Each number is 128 + 32 x the weight over its row's rms, rounded and kept within 0 to 255. Layers, rows and columns count from 0. Numbers have three digits each. The size before them is the row's rms in percent of the matrix's.

# gate: layer 5 MLP gate, 320x128, rms 0.234, rows 248-282, columns 0-127
# up: layer 5 MLP up, 320x128, rms 0.223, rows 248-282, columns 0-127
# down: layer 5 MLP down (transposed), 320x128, rms 0.223, rows 248-282, columns 0-127
gate248 105:168107106126075085140148063112120112087171119091165163134126133118105120150093144132097124076134069122126127171123110157164138136146083101146116112170087187102219102087088132163149072119120075102120130101153115078169090158132083113151094143109191151118100162111129201168151122131176067212083161146166155123136131166158117156144176149147099075155112118114111142142111118169170107083145
up248 103:134137196046166124133125179116119140167171138153104179148123106114151030104125098136127133170095127138150100060100186104158140142141110085145112126170144203097113136115156146167116108153153151151105159126152122076113138173128103147067168160166160143122114110157090172146128105090163106154189136143118120081127119139066092201119117139114057087141162114126128183177075142110136163115133
down248 104:131153173100128183124135078205151144084173078121177089118131123095109101198120099132126124138111178155100083167113137129134134078108089135169098113127143095092106099136139159151114084168098138115183179132160169085150190169163131155111132239136111121126116144129103156138107152138177127149146170089143116099178153129154106132131127145183110088125136161131186068182159085136117128058122
gate249 110:108148147152131128128157116116155145168180065068151134183135130128147131131125118108052141159131128125117109129191127156065122093162069079141104090074174134037088132096121142128115155139108157111131059088124130087131098139183132136041086137124144159133175178094116128128137182118173135169185166172156148136112094140130088128105175177192135140176118158112070101108130100122133115127141
up249 119:165132113133139094154131076206106111123123149103109137078078146148146167106191108156121160138097215116122158090134118050151178130167105104124075096139107148138121209112168115134181109137138141116153147122074072102120114162124154146128152157136145168140133120138191125097122134092102159121172096087077146095153221041091111151160133137084125112143131151140120113181128153143155077098120
down249 104:130124138122087164130140186164132132131132128127097105127113130096133064140070170136152114137087140178186085120146088110106120134119088123098098204163130147103161095150103178183166087187108131109110086104101178151168129159182155125096129107161156173084107000108132141119172141089131167119131168141128103184156096085118130116142152190122124116101125153118135100114121124089129130097043
gate250 106:126135066154097097122112106091096156179124147113108143124142136187139121112099089128168075124100112175155148134169067128144136081083151160203109180242111127171102145176113118127132153122124109180123161156130111124122088148087170122138089155162122156113158143115164213116123112177083161101123123136102205138084144134166101154089121139178187069115135165141111099087129102130130090137124
up250 096:121111139109031120095135147113143108111061106022155121140175110073090142148086114102177169112190114163120141151124153118126124119144120156158157110105080115145157126196133120093098125089134100115133124060163123103114111127143139119112055143154112139128161125128064141180150112093123145215093106141146129072107126168176141076065166103166153126137180109114112166156091134163124134090127
down250 101:086159086107097139168127093081152111099111063105169150112140101125088134107137147130162190093105118093092027161116111155136117103182124121113176177084122148171098142122138155125189108130144170103118146115215128136134136150132146127133165132108087099148110135135120103181102139104173175134138175125133080115163089218166095132109135145164052160113128103115175096088119114158150166063103
gate251 103:099169141146132095133120090075149106127148147166110103088087165088137099117121122187095107153070099039087112118093165139123121117140130155097082060090170129160163095122066121130117134160145113187068109176115095128093048182117115094131135134209144101135172121093160136154139107122130139119139125125129102181123156184170128119114153157069125061080151127153138084137144117153114053123135
up251 099:117080133150119141146104155033097127165144221178137096118114127158177146090102135166126143058061150074112151169138129116147084157118107103088128141172125063089134123127128100116122100139092174181104100187070142100125115124183117143173157133145170127156167108105140081148144103152125133153191152111130106111118141156077176143135174117192080135067144142178136108137104165121109144144101
down251 107:122148144131095082134146198140132135182112168118202164060124120112123136138117146125137112114109163173163163168096133168144098154164124116148042072173086110091130033123148126175132133129118107161137118146127109088116092120120141086098148104129053171147125189163113129122123092123158134127139085082205091151128065121157175100138148136134166127114058134125083158178103120126087169093118
gate252 100:052069147104127095113148159140101149093123166161162081142062115139207107106187130123092197119078128110096084120114122090149107106141121116103077099124094135107116113087144140107124102050097141061176119132125094063141147144114143121138122097172178137171175054106132144179133151139103114081062148088153085105112158167122120165120163089125143130173097075151102134131114118131125119180119
up252 099:123129157060114141115138128121122086085158087130111113129112138113096212172156118107119114169132182182082129119097176141129114100108082130066127154148140141174151125136127099114159120133208143131077115090129113140072094135120143172103180134196113145114137125084071159131040153108153187177150110138133096075105139116144113127118209136142094130097092110121112090129102061120056090152153
down252 103:076156086122144144117112123137111124086142199145134127167130193131139091134125078148132136115161078077052138134140165141133128169062105110140107140152149106056099034130210169120135140094137180111135129099197119135084154164137115130154144167117153144076101147107098078119109106106117115111124084160128110120145149152111146194144102147119073143084149121149113079130135148196115080156194
gate253 083:127093114129110161134152134126114162094127124125193135155153123097122165102125140173096129137064144142128145081139150150119166091116094133125130130142125178115073100166076109122136182126109099104142159165098163121094133198118109122178109045150137129119189087113145125130151166135127136169112108124158106122100127170130084138102212096141180039219118120058124091158126150112217118135179
up253 093:120111211085147116171123131147109090092144134118107091101097139148116129141122154123142083117152124126113222110126104153084107140120149096120192175148237104165090171141153110123125131128139135115097119132199147138066183143080063075083098187129113165121145143113099093097107105170142142120079102140138165123148045100164117119099140207108114116105107142164147118096114107117103130118087
down253 095:113160152089129122119079130152103188146138155123154114104085138136173131099142140136204139103058108137103137145167140154069154182107151135155175137049131197136112192143087060101069086117114162170137126084163156138125133135120112113154088184078093102069131140029157132130147119134125097132192142120136127133153119116129117142141124186167119138106152116118124075161198166138110117159156
gate254 096:119169133134110126117069143125134107088171120105127111152153144100158163146045064137139132174098126125145113124099155121133120050152154146106146147131195169147123088108106127060106102110136100129141133161187102148166216108103135083184134162143149128135115120119036133168072130191098095127142101157096089091138139104144143131116129084091148180140126113104136162171063138105126085103045
up254 096:130158116112110211107096187145154103148211132128165127135120144092143109141112107114117105112095160197109105087135160162134151129115173112124106109095120110140144134151163120097051124171142112178099162104079107113136055074077150104178133122169127174133146149105144141134198193099240119140168180161109133116093084142144137183125121119104161113119177167103133129132134113156149079123141
down254 101:141129089089091132143072073148181176060049087143114190132057148142134156195079117103120094162110111130117092141152092099125062200101125189092149116148110074142128138106103121162125082098117074092141102096123164165152141102128150152129140139117168115173092145121100149113157147105113104122139119113190094107131179089092197090145136125104097111166129089160115160104186146136140128127150
gate255 097:180109135083085129194136114067047050198157114115146106142128086162123138133122118129082173144116096085142118124162096149157078108094099056107119169107100131082104125124120081173145159132142105159115135117108128115131115147175090159168120125160132069145103165094159159191109151092133109133101083174131097115140101120151086112078130087084170086154204135115120067100111152163101105129148
up255 092:132121131119124144160136125077098143157106107167110194134147085123126107167168112113083187172240137122127151121148081118155174146096148079098108143204130197138123154149096116160091151181137171141110125113103128151135149149132063127206176144122149113074136167115154150133069131125157130108139140092132179069122108150120097160121201115090126124112075077140150132130138146165085107075161
down255 096:115105182098131092138202161156110104143056163076135117130128133112161098117051127128119129184095143044080114139111146141148121142171202121111133157129142136159131163136106142141064117125120093144141130116153069153179106126131107118144087136110141131062134169101133101149172186072113126132116124094169155089182138170082040127198170107133143127160152098150098138136161101071115119114097
gate256 098:133138089072141110111053138138155157043115134113142088156158199093139091166110150144099163084072137093140128137182137170125136084103150117100093173132119174144156129138091137149119099160150063125130111084120129062173165168136114125133065135077098106173095152145102118175121128130139131100108129169118119157094139120137065119130096074137177110103156059103083147133094183119086113197104
up256 092:152098101172117173093141102148115120080154107145127164176114103092141131113184191141093119144175119123151155165204157149162131109134145191138113127181126150125128139114132106130144123165105161168091100055069131122158209103099161163126134143135154128092116083139137118154151065088165138141113211055163088099072158133129123104103095151127077140123130157170142166126133163131121172216117
down256 093:133137174068172121111109141108119120184133172141062185101067156114047098177131113099165068065142119117134078114085164123125143171116179148125163084131109098148112122121164054111116151078151116088122179118131119182132153068155104096124129137159145150117111130153121152091176142120154102150149111151091161138115122147093187110095202111101099173167164157174163115153164086120161119099143
gate257 100:105079124133121130112128194175126141143136082113160093178159148221133153123107161120178132133160119082093127018120116182083079146212101157174090131132104161149078124057118122169136079132096168130127080142113133097165116129114119191098150128140133166135162086108110147095166142100145121141161138132131117161123097158094101129107093124186163106113119173148119161093109067156117170125112
up257 107:139086100174094142156160086134148118141102166205063122184159130169108127121103106158114140129108160110125148172056088128164146134197144143133140168109109140102167122157098098129045135158104128106117141114131110183084102141131150079120131148133107140111118171174087126126139137076082111116136116115117131169048163156154058074137109138153090131078160161105076092082083126118052123168091
down257 109:130149157121084163177123093124171113141132103099129088153087132123096144137119082164112130093101194132150124199096110154124124096119153125124102153119152068098188131126141133116082150149129125164153075143145136147036127090125167187106145153131108156131110108207087172106143164123164123088123156163138086087094089113128182070082201145119163148102093105155113060149202154108142134147077
gate258 103:091185127071101162126131093150138137100035072111136130137136113135168116096086150114106115157128094113145137117128112084105131166134121157156106116165184085103130157147114111157102123129199099077067067154136090179119153176116151167173210155110116143087134162134160124079161079091128154070119137125101157156084100183166162125156191163165174157081104126091113104117116124159119113164105
up258 098:133115173154093071132087112147130134092123040172115138135116101095160129032163148147097116121188144153117071118129135139115117156109162146129124066129115145135134039084124179126109058154123091125162067178115099125161123146102129136099175135130070154137116104149165140115157194199080117098144118129103155137106104151133107070086161156149110162076134165119105090107178142078130110130106
down258 099:117108093119170108111112077150085108087169154099124112091220123141119127105143119091129133104103140123091151132140106126081117128098087129058115217157110155124151159126148144167097124139100058122165179096111126076109124133138181184152130125083179086180164165100144112102114091204048158121123156096106139142167134143096146127107159089158118080142133145061092151075089124159086137123138
gate259 100:127116161114131085064065136099139102107121092126118098067123185134118134139136107139094130135127095124104078132146181115100071160125122141136117128148193118130148127091126064136113070127088141146173143169108164101154103053163156077115148156103145109169164120122083088140133116141040131077141125182102153183164098151166110174087156148153169118186068142141099112098100144196166083114099
up259 101:090110149109121222171115101149150109092105157086086130079097147100163164132168177125080092164081140105161196122111146123110138166120107170058106106118142119132154126156151074087172199144119080165144153162182105105124097179125114119178126093113083144109139059157113103109100167114141148161133146141132123094127195154079172173117118100101081077081139130102097133129179135160142115104115
down259 102:147124136107148104119083091173144090124116116151106140122131149108162146115143121120111137076186160107170092155100121099121158115151119160181128177155154082132134129108147119079146053149162167058097124124071134129128129085127138160106100091147151137113146124193084143110062108116093138074151175110124161125144060078135211106095126115069161142122150208165070123115099100133100067198133
gate260 102:063180096093181127160171122164102100096133172103167137089143108118112156084133155117120070140125088091144112127107153116134100158118128103184102075104187154137147143129059110118128148132082117070157179119169136204107142088073094185119080113170180124126130105143151183137162180134133154196116117089103060113112140095164130125143153140129086106143186105101112168091133116109112067111102
up260 112:117120148109122141097100084135227105073075087115083059093125154100119129137162094116150152117065133162117131140134085133101097109095129098140179153096100091151118110161108160155123064095145165139101085148109098079183150134122160056178128163080136161088145190081098090120163125111077145164107114128048160115082145148139121115149111127150160112141171130165171140133160130099183127160158
down260 104:155109196116109126102143093100161157115171126113205080095107116088149140109111103156152120098174117132114166080146085133132119129162135094122047119105115107146197116131109132155086179114165171096105086071115124144195097171120116099115100143142149129110091111164100111165128091102114134142171123086059140106180089179148175083157117131123081086152051177115125121151139113187152147086173
gate261 103:069118172095144133165097170098115144148165091143152165142146169167152030174158167164149139140097177153130186121132105070150141092116121085162141131081145099146133116136100109128162172140089160129134119072158115104092166093124071150145099174180124107102139052140118083096109093077183128186108080145078131110165116115101109100106184084092133134139147073125134162120067113114113137130155
up261 103:141117131158084150072096156143154136104157127207149158075136155097102128161153109148145104093105106166136197142123136174153153167172112102102116149099105199102129149137056122190122166167173090106086088076117152121124172124119108098051165129103107162115088183075117141094089080075151153126117118201074068118124148157118134180117126097133126122154116184156122138152098121139139160159136
down261 098:169137134117085125134112101199109141147178087145096114081163048115118132083136115100109176154113132127118077095106101156053116085040095138123109102120167088082069152143099125178096113127164136145134123135137105130066130111126084141144167131096100108145144113170187121156120144115117031085121133096050136120092151146127086072087148116161066127131132138107156129153155120119082120082146
gate262 097:164131109118103150158074128059162118092139166145082118158095133161151117162190078069189156101194104131143126140137142159088159095121100165176148122129133084113146140159119136158133157092078127108142111099156179066159125118115133111084161163149122108148170085143087108098132133194116118106135125100150121176163102154101100133122138137106156125100157186172125157027091037137141091171139
up262 094:113118161125105181164110107150071127137108109132176126155169054161119074169157083172162115104123104072191098120158125121146140128130097103071124161170110115117169098116105133166143082114098135160116140100139114127078097180124143155128153099116093140138161063100183121165092166066106126100149127144203138144152142159123116105093144117122111132132157056112128200125083077216088148177127
down262 104:145135126138127167124133090088095144165145137089093096161187098161116159153105119086150161094174097096090158141160117112141107158159109135122104098134165087116127096124094122148135116141087094141109113134134080102110079143131132186089092192110109158128141095117115206158076069133157098089114142064158126103120116188178116175151123102125118098058156181144093204061100053129128115128189
gate263 101:163140136118115128135087116151113098106124067100050111127090144062123097136133109128184171132094102126151195086144141137128069115092115134135093109127076146151163088095058144147136172110140096137188128082077132112175156189145085156104188163160141122201139126120178151080116078131140135153146115156070156168122073177083106121105198151080144125100097147120141116156093147119094108142121
up263 102:167109194139102115147169111087094091099146143141116122123122137118125147176155129085178067085087091108110107174192123112105111126152049145061140095147131086105128140087129137149160122069128076126135075095100118108146125162186061140135108148158143082092102108128086193124114123126119100141169131116123104133129157134111085161111099103165125153119148171140150086188117164021103191134152
down263 101:184107094095100120124145110105131121131201079182148141156144124064127192131122158112131152158205115099127147108184148136146095141115132115144092104118126091114102143126203076126189146112170068142122152089104106131099122059098116160093088095129147125082121108181183122072120179115147142138165093150174067114116191178100097069117086170127106163152112098136093133154130116145084095127113
gate264 104:089117096146089130108195090144145116156172075119132151156102190104162105173113094156093121128144121166157093141160167150103131100098115144174177095134101188079116126133145101176138093114113093097119072122115147207050189088144114112105089144126110126161087060155117114145144075096096158162128077134123103105146131163095135192119119150111086181145095146115127120100141153113197118122201
up264 107:100125102082159136122098085079140114107115176138163099040098167163107108116092212113067160174106169142130158160105130085149150073106107143128195151180118119186118102086109069146121100080105137110128141146151047113122153104181035130154097119119098138123124119081163109131122131129078153094139123142127152109111175131155138138141116120084097131120110123131170129133135063155128127084053
down264 107:140129144135100120176128173172097137111119130133142163173161151202133168071070206151125172160126126175106126198117104149074121169111095142178131074151128114113186207137162152130104126127161145119118110175158079139103148095146093079177125109164105112050157084140110121152173191172161109113143131176124097148110148138121095089100159149153115119119131166151154159127189145150156180117108
gate265 092:186138124105072142139163180145112178110109082126058143097127077180119128107105097157138115078085124106147072119111069112144151124098111087063088155175173126121133143143128159134121114141151133106151170120073183194103153097111130139163166145129090120121205180083117106087130094196111141141130077099140174187108122130152178104133081135178145111147090127169116135164107143098135171157176
up265 101:142092151143126137151154141183138153147142117121170139117127158093196160080149146195163172141109080083144084185144121105158149124117131141157195173170120093193104167117162120118121135056196090107129087197097086170133163160159154096094094065156127166143172149135123136109137117103064106109144074163114160120157127194153128101137157100140157090151108076108086127144178134095121155141131
down265 095:111121147170162181158165112151081129160162130125157106128124134122158128129168164080157147115220170127102091095142117095112190185118156117140066112136176117090147083178068085142079121142131155090128178088146152161138065139089147072140120160166144102108163161127131116111135163102130210128125176114125151110079105117157167155061153162133114148132122200143170133150181111166150145165122
gate266 098:182099079130151159154095134072201107126044156167104097115105117142155136132092124122118145172125148034114109121149133200078158084136115095121134127147154148142134201118110132184105157130067073141105132149149149142051128109132173103190144128136165129123173140104138155142118104142173113145137180115204101145125119063132175086136137112140117097060176121144148116116108092137122127166150
up266 086:145135128180165179134118114105103110137135170110147134136111185136118091166095152120124162141223118124099076117144128151132150130138127120137150118127197158119167138147139169123138175105042128167095145149142120115098166113108130137182160153109168154091133142154144164088105082133144120081048057102081150100132067089168085118127083075079126087129114114178168132118107056179138077159102
down266 089:130145151129137168154135131160123123138088133102069126117142086123086165103145179136157142103135093174075122147159167083090123133154132103081072139111048156135102085104202109151145106182174147153180101124070103155178176168155159118108106163144165156207117094079117157147128156109128122171133218119129160130097128123104155146117090150153140158131154180121104088157133136165065085089095
gate267 100:133112154122127136144124103135124128111134150131131137169166097096188113116162118138106051084117064119099144078128158197118134122143134042149101130103169096138041179146102158077155175151130139131129096109128122104098195159088094104089197139098134123178164115082099164143130091090107157187143181123096125184112179122126184102146118156141165135080111136108118188183137134120100103083123
up267 093:164148152145077093168158118108144123082199104101135068175119089146079141152128087155138148098116107192106092193104070135217089157082134131098135176129130145124185137161156116142131066146144073112113150127131161091114109069142137142115097087154114191181084115123140101121129179134154114108181116088106074180096127099174152140084137125118161144073149138089113132138083125118118076139125
down267 093:074165097115137173113093135161197118119121142098114158132115167106137098117158130170096128137118087134105110072140060115105113144140158148155120104140132094092136181079048126142174100092138106147126095141121109103120178154071086100089185150119131137114199033084159116144113157119082119153148168138133162175140168109087145092111112143209144097124072182157113131135067143164149155095118
gate268 100:089157081102147124150123134109155103151104148094095134096128102168096151132089189086106158107114054068080133135129170158128176116117128110125115141130153149109169164128182175132088100079098146115079217065148126174146114157141164144068150137116061115147165105129135092127110129144077130107156173106122153110177106107149106183150133096144195150090107127156117115073120074141176167182176
up268 097:148132127115149110137138146091118133092154168143165120192085141150116082098084160148120173140117037195064188161075107061110161119186154110148117161117115116117143140147083179082127089083103162101122174137125131133092100096178096123071053150115097096088173198148123145136099145151115161116134127152119147162149135099170116164139083114118139130115214135103132114096131153168134121144174
down268 098:090169154098174162131104098123141129144138148089108130144095166095129132104176158157168151068108113110127134177115163103155077170128123090199117055172105149104116135166134092185120208130140118084156086148105115110112133126149140087195090104110124094161096091116142161103077109097138135120047129113126144094065087176103149055121103101140142120137142191135170132108111132197116143179155
gate269 093:090141136138204120141139106214087143094099140121164113181143112145099137061098184121152150094103069099100138108129131139056094173119173189123123154203094113142147110061144133111097069148111131080108130137097101198129124160148110140129166164073173138104090140124119173125156116122127099097138100155120143124119079172169102126097121123147170108136129166132103159095207145116059135102122
up269 087:161180090107150116137149129047109130125088063111112114122168059128151073135129112129104080125125085157102110155090128137110136083197150147096105135155190141145167195055163129111143132113094141192141090106146120096171164141180162155096107102180110158129175146113143137147184103136130051127183191148141098131148172137101114150107157124106135144179100085114067149158157100155123144145128
down269 094:148138067128141105140186146129176188125134099106114078135151135157164090150107084138156163125112142167109134147132105160134123097086140138160150153128155162172098180088123163098161095083119091137098161195122138135109140117156065045094203126166117084168084146112118094129061117166096111095131160154177101133180122111112124067119117105140169159090122110180197085128083106173083115143124
gate270 093:162160167083133126181068119043091158140054170139079051132101127110147101083155140150147127215134136144195134127097120115085106152131084133175138153205138121126128093140060109138128116182152132093128143170142142135137143136174125156132099135123096062169154151092153083166074102117170129113168093135109139165143131084147146139149139155075150145150150096105137124158077150116123134185113
up270 099:099107099097151127117143096127109123144178136124128133091106102157165046189147154126156173163139151107141105146157197063140102097132102132064160097131139106104119066131122145154123155114112110102174085108109125124233137136155117117164097119068108142124087116083133106130080057120112194120109097185155113136099151145136157057135128131133165074064157110142146143118118185081065117143112
down270 094:123109112067124134158129128110166128128133090130101122130102144130111155101140163118135206106105104092158114124136085112156130110139144096116142092096149117131082154148158117128143132151153093162100078146135113155143144141222126154176113074100113160163131180118129116129029104159098153149160054137155097175138102098148208151158057116085131151068173087115038121144128137155142118206101
gate271 100:077136086095157128157133120106190080052121193111160159086165148129185176155121106101160109134134094131220070126116092143114124104138136188128160119169161122190172150074145163135102091142105114116140132103183115121091061138110108182113119144121107141139180143088099181110079115152142182103123170103084177151111119108160148117115133138138166190125142088179142134157144171149155113152132
up271 099:152138131139138175139094161139140121099103097151160142136150091152205128137194086108151147119164137062148165182135144156159087096113089098126165090164180097163135075123143220140142155157165171085082134181128135067124057096118093156116113105137140148134119157110142099144164126147054096025134091149097135160170084123146155118128110142158123107126098125108094115078145116112129072131117
down271 104:120118179115105116125092126156095136101145137130081088150185143148136083121117112143186082141103118138089147121163104140153112157085144100107125198137165104162086168155128145136113111142164074151131144106080105114231156120140158095174116174056117049154098110159113122164143195142114158036121124164146136144109150131125156131133114090052141128184140118167076140182079101120137134155104
gate272 093:142122148081135140134083138127160201082127111158094095080142187092162131099102104157118073150102136140152126097137132174101166147113133156119193122130116097125158066114137068107140142103166110082132104138129163153149173194089082064104188183130169134106145173130142095075155109204098101087148128131122067161143159111119147169144124121180090134125168151138111097113104073156070087102164
up272 101:157081174154164108158108067172098132143183133110135095111177150123117110093127141079155103121143146124148140103076130162084118177097076110186129162162092129136078175112114147182104133119081140140132187169140095161168116089080166164045136155203160121104080085139142112187139123105161138176136140152120150163117122186126167058148083170170163110123133147176128117159141127109170131111130
down272 099:053123139112088125142138177183115113094178117189121079146160117129109091111152121086095156143131079060102167145090121136138132098150134117164146109177147165104130154175111111161132106122176107163147152148127095142164123164099114167142143152132153125070177022071164103103152135144147079145177134084116149179147183148114116122124105131103148150160151104131104092120182079141127053108202
gate273 103:083121091113151097138124080123082117170135198123143158088127142055165132117051141120108134125147103128133082071103116135152147132094131117142170104079114094122129124196117163118117147154153079089111062089090121201094156154123169103125044168125116125128144134142170126134156128161120129153145176151107096136180091194139100118135119154142114142131141126100143057043121118086156095109206
up273 105:077113164206178094095115074104122070158101107130165134080156180097189116074126120160072111162137097073162139139178072120141119129147110136164113092113089101148076109163060080148153174151215095150157077137102183134153137124128121118108119110088140096190131144140080111071171144112104122116182137129144147135093096087096144152152131143129116115063139108129115126123119160155116124126173
down273 100:140157103148101105132143107115159111029121130101087161132135138153134099051162132088124120131109100102167043100161125125168083125085088135089125160143120101122145111104155100144119137141106113138178168088076100082156122176199117162131107112157095201096087117187153202127166120089173139154142130114134108129184187114132146082145103139172157112111089103200123156165161110124143145093151
gate274 096:140151141113129183078129099105120145084124070107116124106126122108146141101191152093069085147098153111141148160112140185102080080098121129149102135081118143118119120141136166139184062133104132127096138083071134146153077112131178151174141085104180093146112134056121069083096143167146088134139107143162180149183191072122169148150138088117121188126180167105120130188129104141200118142128
up274 100:117105144146156098133166136100119145141089142161080127143102152141083123121133088152136158105125084137180104083050164177138126141167053132162076159141117140148148100104117124214178158112077102114113150196212089180173112153151101132091173144110135129099127127147094103169109105113143193174116145140161146099074178129132083124084171152090083102156129199157127105172119106129122110134138
down274 094:099148108159086092095141111145092210167117114113133123110131169127106116124160145144118194130118158126088113107116130111140098127148142173173115191112139159170100150086147167133157132123159158068104109116096127181123116176104194096144082170104120148176119080142075075060073113201195148107144118087080138128165119079084095114191089078098124095101130170130132114154150109151114135096084
gate275 098:098146166160115119150106140079090137127070076139116158130083144115185055171150094154099158124126172140101100129156092155083111081153081083116151072149175152121095199148138093146117112145117114130092096110123118140105202114108075126144184182126130107102175157133138165106179096112149093157154128092124095088127094159122120114052176072098138089101161110162093134085113110096082088079126
up275 097:118131159136177114101121103138080070094113089064063159130143140128140164098116103124143101136075120100151145103181110158115106137123152154165116128171123160171158152095116137169119189091134121124167082080138149081104107165155076154102127115085097066163100088152115126113108083211087112160163168123156108114072114141110139183155150121155104112126166085101140013115117094121140077146154
down275 097:086129121104082140150163141166158134110162152146053130110070160095098121087124162132123119137158175107130131092116114120110127099188141133127184151118124139091181083169125139142100174188139146115126141133146106120124078085114153006085162092139168131131160053094173135128126160055167118161183150046129116147134141169187114109111144149180139116102093094095150088117093128133120110117138
gate276 098:163124179111068146169172120134165129081195122099134133150132106134125121126101103203140165080146072097097102137123153176144141098136177086152131099157153121092129091101150132103128098091142064121158088139058106147194139167149136109087169125122068119118099127076160087167079118137190105128124130092113152108163138175090170133084130104160071045159119153174114154108157154152112099092131
up276 099:135159151154118133141027126164079166158121159136136143142156080096137124081090082119073157165045125158168113164110108135178133142124103178135112141079175105147149114132145178118102164153147102138168104098116114069092118133134041128082148122128142153109148120123136090064140136155151070134177143176114110105169128148105129190168129134111121086063155148143142134125164156111075179154187
down276 097:129132077128128090103104107206134138080124119108093000130130088140063143112173130068133135095112136102110123127135103131119131152089151178166198142143134137075143158127093178095134145145136095176079180081113131129091110132063114120106106150170100151137093115158132098092127154121116095142163094186054105082133130134132103161163071108103101162136142186149143159163088143145138098123160
gate277 087:179117144134124112113154142176165119191144124175134085136173123107137142143140134159141132138113159139104139143122117185148160055172102121037158126142140069219100077064122119144143138119138133142117113163105144118156095119117131082142128109121107087175079085086182155126141163115095043156169123123124108144128081112079154109120076107105202106062143144144095142132095126075071090114147
up277 093:144126137121154148144109193156110145126103153075132158114095083121087133127057135159115140170140118118089172112118142117117150149144105101159147191124128123160142172120178106094132138079095145125122150115145173122065228105175094183127075121138114118147093143152206162141136085181162113166125101113145067079127128136131115192081102166105156081142074134126084127103201163145112166182130
down277 095:120137164089121168131111105083175087130139149131184144162147138173119108109077067139148152116071102079171124113140115086068110157098108144138091105104100116066157109074101113086131132067131152088196148153144147163082121178115102134081118114119121188151124050099182092142124062157160120114135114160146114109163063134100137166124052134159149146147132121078105171123096135160178146095118
gate278 096:109125085135165125174126113091128119114114143133117099141138130071125190097136154103200112173131114176186120144075153167080130124139107177134156126150169082100112145090168130141126090157113160121127103126146120215175130175162173191129139086109176085126111179127163154081084104152107140136176132147108170105183170123171080163191144159212163140172129138157109169083130154140104142147133
up278 087:098190138164130165137174147091155192153148080138146097067074131094114192138160137125152126128143153109121168113090093099111105075216088097085143127158115122116124157170117159173095143139210117128135105113120164176113119158150066157124142099159132119165112134110122106067143142092140107130126070088183087071086132121171145113073080139170122138187174143114105132098142091139121182139138
down278 099:071122125127137075175129126131121092099099167127168197088135105056124105154101152122119153132171071110131124101082176126181114109136104151106146147172093140102173109134160102038162139162134187115133059152100147139184085125142127132150096109099188093089104191140125144137113090122143172127172078134106185103118136100162139105135083087128101087144115109195143092146141105172170115183123
gate279 102:127107127127174148111093093148183112149144183111129144133123137146121069116117167113075130170123115146105125137137132136163105134125162131159132123112147134099178121194104121135140133153075161158072140119123201135143152167109061100142086144065168120170168208111073151094205131209127107131102125183118071146083105149082113116067153080121178114138140162147147092095113106189109151142081
up279 096:109125163140111183101124108151174044195152141138115089142067122193127161110130078133217140125122089104036146191099112081162134157118156121119099097066152066099157118131145135065129132185115102159092153149130168159135126126105130078171117091135139118125165111102120091091145107103140123120095126095130117148146127100187131162091119158160140178098130112097054146120143097156162155102112
down279 092:144204132127128150163149155139117103139099125084151156151113105127155166128092171099157059115092134128183093111144105165154154087123166155087136137128098142153103105171070149106167156098143105064116128095160109101138135095136121112073164160108102189165051087158112168203128168175098155092119124107125082115131216162097108123159155114110099174102131088112148147107170100125130042111144
gate280 112:112129075097074124135124171150127058160137116133106105111176145153151116152139145161130112105054115115125154181129132148123119132183123141157172128076057140105137131119063142088074225110194097146150130064171101121094084079116136131106107138183148128180131167132117079089106107084131085164143122133144144134070153134123167160165140126110131159142116064126159157070150147141089117065100
up280 106:159050139137081100089124166146103088128158190108109100112063130161127175130121137132118100115080104136067152041118153166101131154084141111140083085103119204115143119152102101123183091106171116133164079109107110156111136183146115083116206081142103113100134106134087113155087126167184079128150165076081151076127107081087087119129135107111137150107134103130170159163119081138151119117131
down280 102:130167139140153120146082126131137117104122081156127133160112157154103095094137120166063124157138178193093145134108138120068136085119193140161053102106108085142198170167145118145082136083120169152143077113134081121169152125101177135196110123121161093118152191101121114092173131121151165152136076126114105166101149197101093111197177140119116120176118067103110132120139147095059152161115
gate281 091:113164160075145064124158118106143084146141149130128078133134147096041164075186143156069158122121126104091155217080136133193160120105108119185145144132130136158110111086157134124126118098147135133116107153127125148180144121128095122127155064085160155157125166139104127086177116190107148173114150152104124141154177097124156161215178153098150123134150156153082096150128083191140155163168
up281 094:155169153143121168100115189111058139074121084073130124101115140037117093137169100144135164098178177151170114055162148145139145151119098163153197135125148177118137147155181128186166120134140074112136172138152146059122138126143129118127152184098089119125148086138061122147079138141138095139175127094093135108138121065129155148148172112158155109073134138150168096131125100145138122082191
down281 092:159133135139133089082163078146140081080176205135142129134091109109062108166104091102065170139150129134130128162094109141068135065107156161194105133103115181126148118099105151101132089102137138115087149089199077113156181161113166095142163173145141142140148097109149150090108142162140152093115153105167146145239158114159136148134165107091155120146108176099110134106169129081105100098101
gate282 108:150135069084119139160123062120136124175158093144134149090118086120116169149068144090098126191135121131149104113202150117147103138114193119172167032179122150072173160154178192108123085104112122158143104131124142152151165124123122178175111170149093181140123111126172119120097135146089166088155110107080141159116113142119158125087135115140218062122149136135115133133157097100108177111091
up282 103:126163112145107130089106188177067100123149162180134111115139096138117089130170168139130184093125139149124120118194134148191105106149129110159167176110055095134082145039066136081163121144118130158113093115134120123110144109126178157086166139130099189170113130109131104135107117089175123124103077148080164096141120139176132149069133108161137056165068093154100097088158093175134125166121
down282 097:120203100119176097143173171129174128124075080129126167100144137062119130151127171156059127142165133087142152140125173128134200107104195127232125135094144107190122129111117103105085133103149191106121131112104114117136111146155143146145158149159113091161089187138122096143142159114080201112201119099133131105128175170124130137124173122106139090138129130096161145171114197144110121182148